Part of a small language model's weights.
Architecture: rotary positions, tied embeddings.
Training: a variant of Adam for these matrices, 626M tokens, 9557 steps.
Each number is 128 + 32 x the weight over its row's rms, rounded and kept within 0 to 255. Layers, rows and columns count from 0. Numbers have three digits each. The size before them is the row's rms in percent of the matrix's.

# v: layer 7 attention value, 384x384, rms 0.0382, rows 285-319, columns 256-383
# o: layer 7 attention output (transposed), 384x384, rms 0.0398, rows 285-319, columns 256-383
# q: layer 7 attention query, 384x384, rms 0.0398, rows 320-337, columns 256-383
# k: layer 7 attention key, 384x384, rms 0.0398, rows 320-336, columns 256-383
v285 097:108132077111124133139155098136166145211140157111132141123104115050150141160124083121137116132169147180111158196104152141153120160075153108115188180144159157124111098167113111133147161121142098138090141092134094085071152094164117098121170168140151114106171107124110136150113110117174194130123208141139107123105134151117087120130113099205099159133192112109126098109125125102132153075171
o285 098:085125122194130128098139124133156077108116071131146135158127100180106108102088119120129148177077106108127038071203122110077141070171158184154134126106215131133160101130082184120173128136153134128129086106131150152149138126060139142072099099112111145135121135174147156097155172134068090161089059140176108090153108139132151174118102154066153112130098175081149121126148097147165089192134
v286 090:128113133130109123104103132114125140123110131118142156156125141145126077114192136138122172104113069145101146119179130085106057148139111104126184125096102162099116139100156092144131160094123096142142099143113060109125121115101121077089126145127110112143116165070099123117151094140148125168113104131130190157116090159096155124136121160086165143090125154110150089101171074087112115118175
o286 086:162199192081174107165162083167138177164116136117134121076056140135115145187124100086148048152099143158085168182104085156193127078147136144111056115163109080142173103101076163095135130163101184108111109136123184079181117112111121133183169096135144122122146159166203090157144132108095127124145047117110116151135159161129110125120140124136146096186144104109116171093097143166158129176093
v287 100:096132105111118159108112155157109155148114102176224086124106126076119109162099117118141178171171106209145200168088162151165171106163109119084128170152180102162126136104120108125127138149155107088142091099164126106143110178118150116121133148165084149097122092099133142134107101088143205111106214101123168145144156205088153109148146115111124153166105137121094200139169108110113124116120
o287 098:159097124157183074137133166121173068135111142065111150161109089140134161086120189146123106131135126143125140132183102114084157118103113202130149104093108163088135121138083129163156142118094096137065143151116111117077139071128179141119122106114112157133165135157137119111125136141084108128129104133144113105139079123149118148119097120167131198097090115116185152132128118175149171162166
v288 092:141100144127164116139188111143108162122078136134178109120200165059120140092133117115099073169182122102157101144089125132173146154121106115097102135152126149162110129141109164124177114155113157187115190128151150150148119135162100157141106083146134111101167123182127121149147091098124068077114107112141111118160141081139062118100120156127195134140166129175085155134117151156151129121118
o288 094:188123089164026113108089166100118083139149130114047119069108133169109080123112114135143205065145087114159123152080138155113061123157160123156183135124132114135166175130134128140131154076120115141124115174171089178145169118102161152138123156169108156136102159125082164088069145149094129148157195144138184167118121109108198088115128105140099145124088126141093097109172119116123153147088
v289 088:100096107120144159131172166181089125092167144144164080112154146164150156108141180153167126075143089176100081121149106105096110142133107108164135144136134159110110102142171111112105142170134110176160087127153147148069099139052160204135153090127173080126133165110111140142128068043199068115111076096143158128135241064111130143124103110150133129147175142146141151175079144090162123101046
o289 087:081110125189123072116144154090158150166144144082092152084140118104160053170164119086140173127153107119083122105131197149166160141147141110089088184181099115169173182116117197166150128112094123118102177097187102147178105101169107093123147116141119128173083157114132156144102159091156155174106186193137100132138137151098151107145110150124102126112100148148123080169210124109113048189180
v290 099:157198133103155137105166076101149098191108087179104115143099119169076104096096135153163098060133138123084163120097112189078085129110107136191133080113124127094154071140128121083096145220149151162100131126140112154126103133162113160101127090127137163180123110131146133149123155110125163222110102134123055118109141180130062157090092148089161140111047126125098113163176120132096113120180
o290 092:123124096142131134179116143140155128137142198093153115137107100064157106114115088060105079138154136112129167147167113043131126080123138137071073090132089151134075156086122167147140106128079081105136078123148125077126124161128158082159153156132134135104153117187159105135083139139116105144142102121116174106130187114092200093105134107162126255154187147079116135057108137126204110141133
v291 096:151236109100136063102108175157189131165162120154131115083119130073124117145145117133162088135125089176100127098150142185160067093096124111171181111120145132125173084157088111093090135076125178131132151130103112121159117054094190114077115058150136012122124121123116141118130089119148111178164157127165127102154143133192118156114121109156208137108134137105171092123109172106185118063190
o291 094:159107105156201112151140059126118154075067163142170156105122099148167143112118141143121110103097161139122088111170112089145150078141178167089108132165119104147080134098131139141174115114082096125141052121142179148153141133154096100197112154119102142084066105178132066153116153115095137143124105142141139127113179176029183154079133156071090111190112155074123167115154148169138070135091
v292 090:105119140188113103100164148178112151129139162132143196142225129101072174177116107125064161170128144126124131145160142076087117063146072141083068160160175083077137116089117125135159122133160172164128090107129105116127173141136100122128124142121112119127160116136109100141087144175135185117116200137137141130155115154101108131120137195115057142119065115103123144118118109133180114080154
o292 091:139146188094121111157099129109119120118123131136126092095077104140194061114137143113176129124112101133110180165103118159175163161106108100108186094112095151208161107171104097140100087112107162088123143218201156079123071118115140158071170120070177134116063084093164163128131156071123042147163112123104047108109165099149164140160161127145131191148148129120139163124070076125078115162135
v293 102:105139105066123124110067075129168145163107129120130174138080136077113146143101150114197121214133146149103190150146130111106126204142120105146118110083100114122137185097118127141072152185083124170134129130123106147118138106138119146216129141121143119076062148119129169188112115110144139158090206121145137127124203139107160144120105083120141120114125120158115107114148079119095109093167
o293 098:124108201147185121139124123118106121122140141120161139097125120171133101127092082133078101145126129138156126150102061083144118100131145152118138146106204175121126039148119123140185121169133137079144109120151173134143161153149196146106154098145096131141127114150098115109158092152110137125137086206135129082204121147158087145113145135137132225128078154142171081094120093147191130152133
v294 101:144153127137115118177158128115126127101152141110060135120108125157140113086165137116117105164110179096067157086153134066144104056150114118103067106193120182154169124096113126116093143126141178170136134150149120129111139142140097129179175086148132114130132151129109123115069092169089155109080094122139138177073075126129162179136104132076075123121154125139119125134091106158139132154141
o294 098:092099200068169108097116126122103120080164133192151171104133169126089175183128077146151162101127123121210137108099112164120161188135071069191103154135137064147142136186172141152095142133154178081145168067107157125170099127166150131109130117133161126141118136114125112128179114136182070119164157154125146124100161143185036079104188115150166137132112106177132114169098109137150124110138
v295 103:081174136132115133119148091192160107092146152145161132120087130109131154095069151136131169144143101099109096184127117160091161177105069103144183143061177149177100095140100085110097163255153063138154157133135085121113098129109144134106130151147164101092182088153127106162135094172129099086124158137147115125176155148189093149075146160119138139142143120190124123125166101124105130136119
o295 096:128069133124183108122146183121095129162135086127129091140114130151124078115131138086108088126097141175138170101099102119177129096157138127086095115138091114077107121104205173114173106080095136147141117126143164133153116152164146111117109099144086106161104167110125165119140122064123108121117142165138143200157093116091229083149093131104085189105102134077138106127120170150175113184152
v296 098:105139109171096161110103124141139103150071183176067138172108129097132140115162133127068171138144127071116124139090182166130112048126077119121083156119131131106118156140129111136138154138173078120110099138132114078102141149172125153132122145112116208123134087129100140165162115139087144078161190091127054109140143093146118166142160071151133124166160130112158129132121132114073140172118
o296 093:142140222126100111154144115138114097117150030122128095058075162174096108123141138120122099127123176104134121153126107098155085251128157150107130135125178159120150131115139115131059109126173197137164154168082144143150131106111072123128118100109148125128081175117122185102126120130145127168111123143155136144144109106155108117169112176120121068092090121125134072130108121133136050098120
v297 088:074094136143135145102152124129159148080162170102140138122156136208126129124223127140047151153143034151141106136070055123123159093165096107124122133096117144125076142100135129141126160203138111139127125180166085123103132120156123139103156100116130079102191099132143112126139114129144130095123148115078115127113104203064126089150175139153139135075195139072129143087098088116133145054180
o297 086:183135172120110093143137177142101165169134082192164149130091170086126110088084160110192106118077156106130220126150184140175088192136186149097098127106161129167191100117172126123134070086108130101134135062051134162142106086155128126133063121163127169146079115106116159106154118175090125144118131143153165166137129126132164121104154126138135102108083091171116148113136153210139093114096
v298 094:139143158156123190090129135094099133196106146144102153113170116162092206158091092172109132102106049106137093092183106034147114106129113095087149114131081113092123134130098122095172091120121134135107125110127108189119125142151131204074099152110102194124138138120133165121138127171138095092122134092148140098201146114167126156129128123105117126138100130102121109191067132103152142108132
o298 091:131098097122109155190134112108132135063124187105079113118096103079103075130195188080131120139156163147104154143101129136115170115089127158135091147100165134167091115156153145148027154164140178092157149128183156082115081132158088112118114152116166071128112155102131132118107145107146191148198126113041088135099145135096103125131152200122109108117163171173189124094135116144165042133142
v299 089:193103149101146142186111097101109076125108086140139134095104141131081153117136126142148144141071135081148118038103131151122157082167091130162074133127067110117115070131133142128074107134134116219134079137126145164131154137101139139139105208095151119097133112128130148115140153158025099089159084151140241184116093110156118158088127142123093121135090106152129155085087090160173103194138
o299 087:170102143102076118080133149114115201126173129132115140145151144139125155122085124146118119121133116141082133191089082109115099159093093143144135192099149094120114139107193106160103134121116145103159163157133150113102113186218101138135171063107169081135099133073119159117108091146210176132063190110099087137155107137128129122158112155124170055107155128177091128168143094129108150049087
v300 090:121133107121087114157110130122153150123172166119061139146115126115115144179095147155124124160113105179103190161125157107099119140096080102118148136062137129144150159182109130116102138162100125066124110090125112163129118110117135118130128149097105092094170124120096088115132156076203090107115183182119150131120125131116085124154132141129095134093176109132204105152095128105112111095168
o300 091:079109123142163084121166140124140135127126153159174125120114106153180066173162152084126158129124137157139121106129188163151178098134125164117177151152167143140112094080161142144132129136114124154136120148122107062095116102107153150063115078125137134155080181114197166170125156089105119129114087097127059072142143154125141112121121146089146228148092176068080095121096107117148160161122
v301 097:181137125144136170092174114148100174150088133199114078054054129138167122154124077136151126099155153127136107140154119122115129085114099115054180119157139123122161117131129092147180134159149079122106116163131091071162198166163092118122112200131101153098125128101122086098153131164109121072151119137113126115118159080117100145129101106126201130122088130131108112128110179121135145104196
o301 092:106127184123114130210060081116105107088134095091161138155105137161134119136163143117103146102126127129142147128119127128131146173183168082168126107096175137098160186136093089131087188129095228156187173155169153124102140053129131111112136126104109094118122228147164127148112122122092133127100159121146126171095077179150124129115195131084090215114080102150113176133122135120189118168061
v302 087:177149113140162143152132075159124086114127177174144165099100084100088164125025068150151107180116098119095203105131109081103053103101105129081094090073123156091107112174111128102126110133139074111095136129177116130145175119136124082102147134116128125204106159172130100112138121127102126171153124100121180156118142148216130121128118107100127125128073144173112097142122158096128106089204
o302 085:158083143108130133130100135112204100098135169104077071150134125148095108138127163108117095113125138176170128199129100143111153038119114135181141139138134128143089147114123145072141174140101175126141119155158117078118077123106154119144124162167093175149178146103155132158100139144136157118117136142118079106157132133097148072074151150139149159151126192073180159130109097152174098109084
v303 091:127177159164142130081164179142119123142125118149103102139061149133125124086164130115098105122110086187108119124089115147167152082107199113189124120117166118173068120110138184116125119122109092145117209134135166145160086156169143193106115089119125124137122102142168151108115115163176102120101102103106083076182201123090056169118147161143225121132217140142111125138119161112149125060112
o303 089:172128117090145102155160091129119140109098124129123165059201144114143127132114146124151152139158141081171151131114104119100058198130107104107082128118086135063117173122136127152091098150140141113142085107156105143146151145160121112163125143178078082084127143136079076159157096103084176168160150187147177179133141131123218172077142134123144152124039115127165130126100154171139116172116
v304 095:156153127116124142107126103078140117235124117153187124102092106101143131100097104132140148145142174116137108094184142182159113175163117123150108129082067118120121169166154151108167085210071155093088116137140117117083107132114142138114106173141128174118119141114137108150147068080157191120118116131128104039131161130111131176108111082139128140105197117149135093147088162128134122157136
o304 091:103092147181127170141122111122109142056120128075076120121146142124116121147103097090064119144120087136089144195108072072111126114110114160097127126099206183148164114110116119140087150090108183159099159068189138105179197161174111127174161099136133112107158111182123181118070129156143108127075139145106156145146128119126092137208107148098105170119084180117130114077159082133154113167096
v305 092:132014134096140098156137188157133142120147141089178130104172113166177109173158112143098096113106162155116098125117132075112197111137171130174113118160149163104115142065148104145152136047057106125140154144127106132130190175072088219114122127127103195060127137120126147117108134141145111094102154160116155065167237157084132096191124144126139121141166117140087126127075072155178140097064
o305 088:092186069142000152063110130109109129121110132121150153176137090127109128118093148135151166193123097116136068115165163166103098189181125096103111164101161059168188120150123130100165152128183165117107133112158089141102108112091152113136131108119136154142116162122132156102152104137110152165117107118094114147091078114194115157055157129169151115140104077186151158117177147081094161134171
v306 100:177116131168084132181149093033098139072083154103134141115081120132109142156108122141081142089151186119090115169147084150138133117108144116148125185156105152164114151137135105116126141097146162133153108109141118119132137167124139128115108111118148165152120118180088116129130114151098113110113159117118214074130113097197156147146145138167190121130198105159122123127154167135147163150153
o306 097:039129156130083142100123174153147119138180078130064082128093103185173095093136140108151137106133116133161143149109162136086137129160102111167129151133163123096114084154116089104142167147143138172163196120081138081126146129128128156105162118147152131099137175074159135064158119048158170123119106092132086091129117166104050142065072128118115084138103130127158091121128132097134089131086
v307 095:147147142121168133126111188140130139153120084160098078130078152082143191075175099131141183113105222124131145090098138134131158082118131145148153126176145106205131136133137171115114087132188035146131117140162136096220131165113136105135123206153132150160074097172132122098089123174168125123122005084105148121130134127018110107113112107083041141155138121131097146114105189145140133114114
o307 090:156140106106123097112139089107109125094150160116149159055208152131094153136099150141095118122155028103116149136111132132101077193128096062127113156107086181078080156104132112112140130124080154126129148133135130138120129094191170092110146129157096114146165145155147119170157126061116138102144202132122142132146153117195194177185171155138137126123144094126173147165130094102112168103126
v308 097:129043077165127153149121145155073139071129134144108102125092138032131096143159160116131134114082122099150101174131147081167144151124152134055175113147142195123134138178150167145167121063105092168184133159136144109079126126120188077103170195128173126157103148110134111115106081094134151092163111140125146135087167102051151100149147079104119116118173112117160149203111198126134129136119
o308 096:130160148119165155082098109106136167178126089080149133109126140176101188170162124154064172133120115150055107105110125192127129119119140102175133160149116124069185107116061114126134136112173148080017126115130114134164145087120127172114161125093123132138194085106133141108175170160126132144115172111123090118113121137177090120178103146183185065106069104126149161114141050086151074147121
v309 096:135089123147152106121153067088063093147119078111117119152127161174110151128132068105063166104116122159110123148144095113064171071135150124118095136135152145165095140093152135130157131146135135170114084124149130094136084160133152178105091123131119176128143024056134098150090194165113155110097129120160073059080067120166133153130135143151111134161108136139097155141093104149137154078191
o309 093:116187127140115148134130128127191150085151183136137110126102089070175121083144176101225132138161113098100120151191140146155126187128097106131196130109135164139161129111098155158120155140123158087129184100141110128171126158154088110063185102111132129135121172195143186146128111080122080127152134119083087170161197085151167115156121116070136132091174122127114127106095058140107083135089
v310 083:192149122125139144156166174110148158083143116126124150169111108102178157144140121158118128061133164108156119169126174175136096077041154136133121069128123176148170133084144107108128100110121170125103170110123114113140206101164111000096137041150119185106134153136144088123144100162138130154142120143126130096137125127101120145126139060083122134166131130130139158157119121129175136138123
o310 081:082100117163183095152088113135073069082100121181109133131093109155126134143144131125117137136137097124103124069085127045097164143179121144138127111113131051127081153170130126086138145154101105156117068112047139114162131152074097143162051168106094134124132124129160143148101143134108183120087129119148119140128140138174112105081125154118124125123104113074123121098124135126092115152119
v311 088:173113110084138139122128160176124121108114113160174127132152156190156149167111122148148165123149134111173181160113076104089117176103040144123162135117124095136145173216079097142170116186161088199120119092161070092122114171118133123079138143114107102170129120100129169109087181068134125130091164110150125142168084128122100087162130142127037118128076151099140134102153133163145101068127
o311 088:074124147163148072142135141121146062157137169124102127168130152100155099095149148085151117091122053168092136096145183185116166046141138074137124142185131140120134143085124152139110146102064174114107181182137136138141124058102129118089089130131159174168124158189149132166120149098150124072158129089082152133113185132119177115141207106120125168133182082125103160120101113078100176175138
v312 096:116057147126117081130046083105141085172152130127026082143097115140132155139174135144070096101093081083091076144142069177167134107102162121102155115059073230128119137146152127129163114130123164115104165104162136122099121150150160161159158158137159103107093120068121156130130091139094155127166161124186124156090101122071156137146146169079129107103117115090120133174099151116125109156141
o312 096:098176130145165186091166123135144179097104126081159148118111147109077185131114142118115112194129180177152110118112101102144084151152097164135110166156170116080157176086131180143066116086169119109074094099069108145124148109129047123137107109144142155148144108105119129108167158167175142103147094124094151130174144084142074114155103112145200076094151090183191118098090103098170141120164
v313 093:090141125138139126131139102129219111130141145125139108070109131134092147137045101127135163098136117101102134158194086126096118084119101113177068097068162109115123110090145115133137129162177141154156097143171123121128076111138075106094181110120118035111114122107136093171101086141123130170084158148122093161156168127174087179129120135114125147108162140155125109134162091111144160090172
o313 094:120118124117175052159082127164078142111119156173167156184113150135135116121143111075145124104104112163127170116125149166156112129134112122070183147229157168172125139168105154111142112065091118119112128116077141129186152137192149113117087155151132197122153146141149170094066141118136130127081091174088116091172140166093187102119139092136120231124100106072124127085040135140133071162090
v314 098:083104128155138140076117098111128089198114060131097107116146134066113125119096134124142102133127049112064198157189220112132088147126151130125093109074154096108125148129104114116160090140156144143099090116122128113135130120133107095205138133129133135092148099138116102191116153178125151144162116125173093117155083169148095142058147210136140125120100103134106184191166155131123090101177
o314 098:169157089119115086197154163155158136066163201100096117126056105128113123144159138099141112154135167165162127163105067085123101093138121141101172127213134171150156091123147131132105165081108107012149135169150097153132121097069145149066173133087136159143080126126130138067082153075149108124115161125115109123121157117118170081170039132143162201129171165093153110135096079144179121115106
v315 096:138202128095136058079104080123172133144082159133128178127112133094091097087212148140086089155170178095102128058191105138179161128153099113180070127097124138074144161125158133148148124112130156186118185110138118118111097057147099058222120119129065107083155123157131110137131129076107146153116127118123159128095107143123115115111116159124114132087158120099147186116189107123046150126174
o315 089:164121187138160147166108149129049181109116076117149118086093156160139098170093088140114090130040138138153162168073103159108086147165140179047183123128126161184170100087128119104102100089170133143114098179074188131158213183132127197145141117131168135106074092144072115168146113186125089145147111169143126137201160073126162135164091138168173066153119098144102070098050126149164099150108
v316 098:032120155151113135106068117110114137122153093112150120146159129143097141133106125135141136195172095189148155103123123093086115155163082152100087142140152043107113146079128115133154124105195148140147108088128144125196131128149136186166126160145109116089112117176107114157064191150142199157125164154160117118184093150139190152129122161128095132121133121043116133092150124128130113170106
o316 095:226130157098157081157171182141158150109088148167074155114143098134153115094116131137114084115107186140137159143149123131160178135098152114092171110124138126123131092180115135182107075130103091114194116225136129168077114117156127109094106109120102162121126084074070118127134111105152102086177151080113130124126134108106149167150168112109148252185172132137116157128096157125146174064190
v317 096:103158122088097114124088133125164146143151158114107154128121135131136132147141130119128144107087182131143197081132125236108132204119130107164178104126165178145099103097131117104192139164114138025154105145125155112146165083140116054046156162142118137099208119159131113129152133110195123112114138141103119158094152065076106131143115130143118121182086125144115120106135100105073118179090
o317 091:178151156130133143146133100169096128164155109124203082118122169130146108118107134145135118185118094132075092101173149066109097050159157143101080133110116109105140106129156076114095099079153123185176123155122063134114118127114139145179132123078112067121093130091120199184121091099086178159129107066133132129136102189180150122175161138124067129063178101181179119153100139143096210135133
v318 093:073098125106177093118125160174029146082197146104138156158107130094124077121132206093159153095136137137152151147118164128126128105124137127173157129117129149094143158130146098135039106131101116213190159151116112144106042108095165179106148117107108073117127116087112141182112143084131144143141138110114147152137138118069180103137112116178105142131061132113111177103157091154075123147084
o318 090:144161121163068080165146108089184157235066060127153124134136171123155102129169136193124118117141114092096135134145107175133125186133104118064105148158102114133123089101081123123198152159202117081071111116126127087106142151149159153168173106106114147164074112126163124096176110144127084163158128149144112135105118118200097129117135162159115190085135073162086095192140127131105146119189
v319 093:065158141126111161211172110137148124141103127132189130155168126140080108170137154135121127193150117161142171161145106112148116168091093131119169129175137105137105168144138053127131146125131123125117114135142108113103135143179147159148120171137138152088126174146120124140146096134143101108117202123119158095110136182076126166117129133148180138098122131142090118123130193104148145091140
o319 088:127092144138130079113141159124133124146184129104077157120066142140181071132113098102167154140130150138155132120122135104081165076130183133088114164102170140145177117134082176173130158138068146179136141112186138090102116096078116104059146098119117144131122138101159186119122146110122143124115120119139089121128124108116105103117097106104092255176131162075161122094116095152127119148111
q320 087:119077130166110164134104156127134114187099141134137151147089147103119069081149121101086136161181188111150109122090175115092118141164061136078131138126128127097081165138131114117138146068146127163157079166112176095116142092116124072031131184136161084125194095146096103143120161199125144159120105162055162126170093143147175105120184139161133160114150110137135116121135116173147141126170
k320 076:091157134150138105151115138174163154162112098080133150111130162135123146135145143148117113137138127090153056140122062134093143126121089106178203112151142164131181140120088158105120131111110090136109130172124054149138056083145128163128126173158199087100156154133128115102181126100056111106154092156099060202063130227131190155150132085133126174150112139072100103141125093159107103095151
q321 078:153112125085165090168139160105090164107171148148135114115142141095181139144111167073095167148115047113158121162164087114106127156164061122100136119096128091090173074168083108139159125092100109141173153183153104084114125109144188120143140154146145169120132095139077132123087173087083147100102097126073139143143177142154116127074140139103078139153091155047068132127110132186112091087147
k321 073:154123092128150114174142105112127165138105132111132132119136132168180119108124141148115127091079079171153146118121114151117098197142161118092136158158079112175138127090148173119151128106092103129181092139128115065108172143097175144105125197160181156139133158165080165060156118147090145117100068145087162190220146057134130163074184165112125137160135171097151170103144197168130180148110
q322 086:197054109194144113132090087153118109126145182140117168108128125159158085118162144081117104137137100178142136152134094073142145136068123169143161135094117130134112096209116169114108130141074116087119120151130098126132084141120178113123128172125147126124172134165070152110058116110113147161113107097114114120141111112113128124105114104076071164228094177125131149132156165153078122216130
k322 087:132155095123130172191098141131142180135201177121110162165070142112170063145144127112168135055116155178155141134095144143164137093080146125151120159148142127122128122142156157123143099079041081142186106111153102088130099181112116187120101130103083117125117098092117124066086145079064102085143103151088047105124142096102111113075156099123112135146079168143157142114171152127092126142070
q323 093:144104140080156098109115147124152166124134088159109093126121154162081078212109089154115135130134118177169123134092076093115086104188169108071132117130030158132090118161132170147174089131141119111064190139154123137162108146043102144187113148130157107191140128153156112161152156126146110110146129121126156113127111102155114160139114095103118107101118139130171093123132079064129108158083
k323 079:157088129117131053135189173099138142103158097148120138199157098137073126164108090134135060132108133117167110093090120147108161062123061112091107146155110130101142076183117114102123114168170155186099130100123100123060092143163135115158148050199171179139142132191094136137152138093132106082162112136188173106200120126138119114153114164110127125090145135154153103132165144110133166163124
q324 082:115088160160143161158055089166149136160093185065159095117108134125110125155142131076171139084097151169120055124127125140182053166118184168155141124107137153102116120151162119090145102098113101183114106145104152120141126112135144172094161203169150123104080119117104155171116151108101164138168161144124154172145075091149114059197105147133149136096128131103078128075142096155097108165061
k324 094:158106147090162120137125186114144124117160106096110131109111123138128105120094116084103052129146070165133133132120132101174130098079221129060122159108132164099105086095148093100211139114111131173118084134137152132142150155162148139130183140171137133164065070126068121079138132108153072105186117153166146126201105120149088117090140160129184141106097143151108114119092164168110110150100
q325 090:113076139058163139057068131108171151149151152123152088085173161095128142130103128165158122055129150162102138166130132158123093095119157100150119093096094148125092194096129109168096168148126145146124117162135112098119134117119088133126130125161123129129210180111120062117091136110090190125104175118163106155123141089109119132070123107100105078063124132155112193161130166102129163103151
k325 082:097139067175098132119108144123156089163140107124124080170128088144136161087076098132160163092193154157089116112072142160148071153142138121132125111131115198091185159102124104090120143166187129124107085170097142101127089132150154120141122095125167182194057137146108121152174096089116164123073163132143116038094105129147106125166138183143153080070170089121122148096101156133132078160184
q326 082:111136135105147154166095076064132110111197137089097061117125142145117143099201101113146148099077098103124129132123193117130094113178178160157135138089124100094199134138093106158132134133139081146084104121155127099086194121162157141165145163100144141187126149116157163120171156104124110113143084106164116132145112219156152158140137114161080127079102134098074165199109132133101105123117
k326 086:108066122118178048152173151101096079065122102149171104142156153182142127110117146107133114080043099110077105091153147139103155102149147142109106150121112079174131151170102102141140078123166168137117131089137145065140205220112140168127167109131141164146136041148150179122114103118087107133139094129153201126199137081122130169142142144114143117128083140114191144126118154163105069186112
q327 092:144095131144144121172188159180177151126156155126153107225098120140120143126151139116192160126127148074119139150120121190140158113155133110100110159067119124090187142139109133117117166123093161135060117125137121159139125112121142121093185109166097068174106159078096121144180119109122128109122154143147099189136173096131150123157113081120134107071124123169140049060185233130151139167125
k327 082:135114177078132156110072131150124124120042140118149106111099148073145137143114114137153131144137181069097188104127150116085105039143098130141112174122103148108225158131113153073130131153125208113082129144160101158116098116126134167136143109135121198133135049068146107144163071146118126129070109107096110157115152105158087131167142114152105137100127123149115099129129096086125120190083
q328 098:130141086134151091135092160155166208139098123164124135128137117112061125083107182114146157164116144070152179136152093170124150188144139068127110150145103101140087099169081121190115145136112090115176090171165115164063046124130144149070177085142110102097117124103135103143120073123107140078109168095147140149109175053145123072145119076136145124102130145141132085100175143166115130124131
k328 097:150176111181164105116065125152163129136072150140181163155118150126055167104173169138155057138139133110165114143136127135133136213122135079150070040142139064149133143146143130149138139123124131152101174160145110130126105076199070106115109184086118130102106133151137111160157104164127140086126114123086047119084121115102176118106118078112118169128100126188047076126163078145148133079104
q329 092:164139177078097103124134157097100120122114137096034170077119116198179133100170162104117116170157121150070104132079099039115095181098168118085150173162131151127145116185130121085062102110150110110097146094143105151146127099151150154170123104076103196185119142142109126120113166148110109148164094060128094016151068135138116123113130197105133174170096144070117143180128092149131129148153
k329 097:122189083116149131140186096157150144145134107112108157091110121081164153121125121140183051173197057124173149165164106085131192174100189102138155147084185110139068075180104088127143119121035132071162094143105104176119134158146170166113150127127135130078143192127129114086095125138106127154154149095167183103197113151115122093112100133111143130185104129128143118107186117131113117083150
q330 089:095098128157153133131130112171161140165115099139212137120169169107103132101154102198160141088177090166082097137106166159162108088144127109152138099081107122105061169121119107145132134147139167124028144139121143111138120122122067155127107102171120105121068123077129104179121061126110143113132148142173071171129105083068114082129056078147154081097160129158067107104106137083152174087130
k330 083:110118096136124144078071183112176132144079126138087117178169115137148153128154122174132162116122162045109097156108132150145121153153098126136131130098158137095120159099173136175088121152181120105053145138122092068141117138141075131062119087113077187154154140150133127124180144125156115091038148114107091130109135167112128128146134134148113098057216080141072184124136107087185139113149
q331 084:121139113132131091140109112130136202109131092138171161135138131120119144093064132155138129086140156152132154161131134125163117096127121057169124140154063072134102166174080145132118142146121120163145098173111138172121091142137103097102113116063162090036111117138147080146147176113119101137135112125094130120114117057152125063109133056132140144136171151153171149147165057110147115114134
k331 086:131129095164129183135125110144185088169080151122135136107123126103127113134138170147126130125143134124165069150116153166105160182093113124195122066109141062158069152158176095157164170159187051143117167135143137130108111150164143155102145113112141122109136196137151114111096110155123157161074129111156139115100089112113091149105135131145154120184142110152093145146170152102114118058177
q332 090:162146112147168059137127139114139140073131150159134076063130113084051131096155142156140148188126143075065132108184141146141047118102201122114150144113162154135115102099090146148107141129123118062100108116109102081133133128037133171072122142168127100092067084149175085086085089111139116067098139137159156160164213119150098170141107142146151081103107122165137090131127125130154149122127
k332 092:115078157088108162070106136161127110091135132091159137099130147167118221159114128104165125152123126087146094133135097152113155078114139158155101156135092115098166143137167120128139094130179127113071152117093062157133118109145041081084126100132163121154181113154134155194196136114174087092104130110112125141128106161166109100117150131145123124139196135122121110099164119050122118156109
q333 104:112147111121124026082136123099120160068146123170109064088140148161137135143088122149092086173153171103123138146123127098132138142130153095132152072085099151125118120114135091132149196142088118109124193163107142168085101151145129121130121155130145113120113155141175085114131131094082109145184176106142193097212164078159079188122088081105118106116140157145144095155114104110131145107083
k333 099:190128095033120127127055128142135116104113097134096176079157144164097118106113184150151089110118119079162149122178126126130168115097130137125136129138077094113088149145144121144119118130156211170162184139068122122107107085108155142124147126123138114096164135183131136179130063101133132142088217097145255170158140194111116129158152142163141137111171070122131160157185172086104079113116
q334 107:152107149140181126126099139102158053086154129151095092054160141133077130123143111137083128138123141106121050096182121106124092091097192084158151121095150172174134123080095142117173137163129118100115147101110124099123132129164155130127138146166089131122203120177149080116153110173103108141188159071149206136198172143155160163115119150144161087154116070133161129145107156152135147173129
k334 100:137068135075082165081119182110137092051118107134063132104128134203123149100099175149124115177087108107148119112155093148081166085170117165109169121139106132092162123063160096169159093120197148183100176110112102131104150148126080151093116110101152124137152073125140118162179105073175143087113165180167180144186128154145144148181122164117176120079182094137132154165140136105099085121119
q335 085:113113085154152118074158082134108108112171126126137100098170162141123148075142146115125147136119145106160091123160122118148147100117085075134055147118142088141108072125118143125097201120129105111094152181117181181137163151102113111154164181172152042186130154083159091151140073108103119146169113151178165132150095094111097141108130127135123086130120136212125097132121124164082131090165
k335 090:143121182122144173137070087101128119146172133079118112080200131190131117151122098141120120108133183134182102065124125169074135160127148105159063165108125103073137140141164149187162125182150075109132134127098113085146123168126196125175100146110141117150147130135097145158140144175129150186100156083123166119162111140124112114086182126243160152132154108137162109112162139104135114125133
q336 114:215137093151110163196169181173162071188108198107096164153111088106076105116161112090197142123159092132191135144151155168138159146125120132171100134110130090130117145160109110137146137116130118106157126167166157174101051071156144094081131129073099086087087129074119144156151124154134113126152123182131096123071138102098149093143104108166093154154145137140147133098162161161168094087162
k336 102:113130139189112083153195124157109148210098177108168174149122127094108120133112099111174089153135119115153145165131151124156124156100100116126110116085119099123123121109127152114126179101060066105117144188149153133082111092170076081089153150107114156133051118103140111112137104112168137108183119140087073125096139091108132085121086083122073145174132150195099131119128056141162180061151
q337 093:134106144079117167169101150128177154135115167154094126144159152198092128132130117149089181178129111110139096138129153142087124147097175118098133126094157126101102148114146169144125146149139087100137180148101129122123068118093118166111086167117097151119141145143176074122100102107141109075113134106168106096133119128142086110146100158108167112102146102164119051068119160182181136152146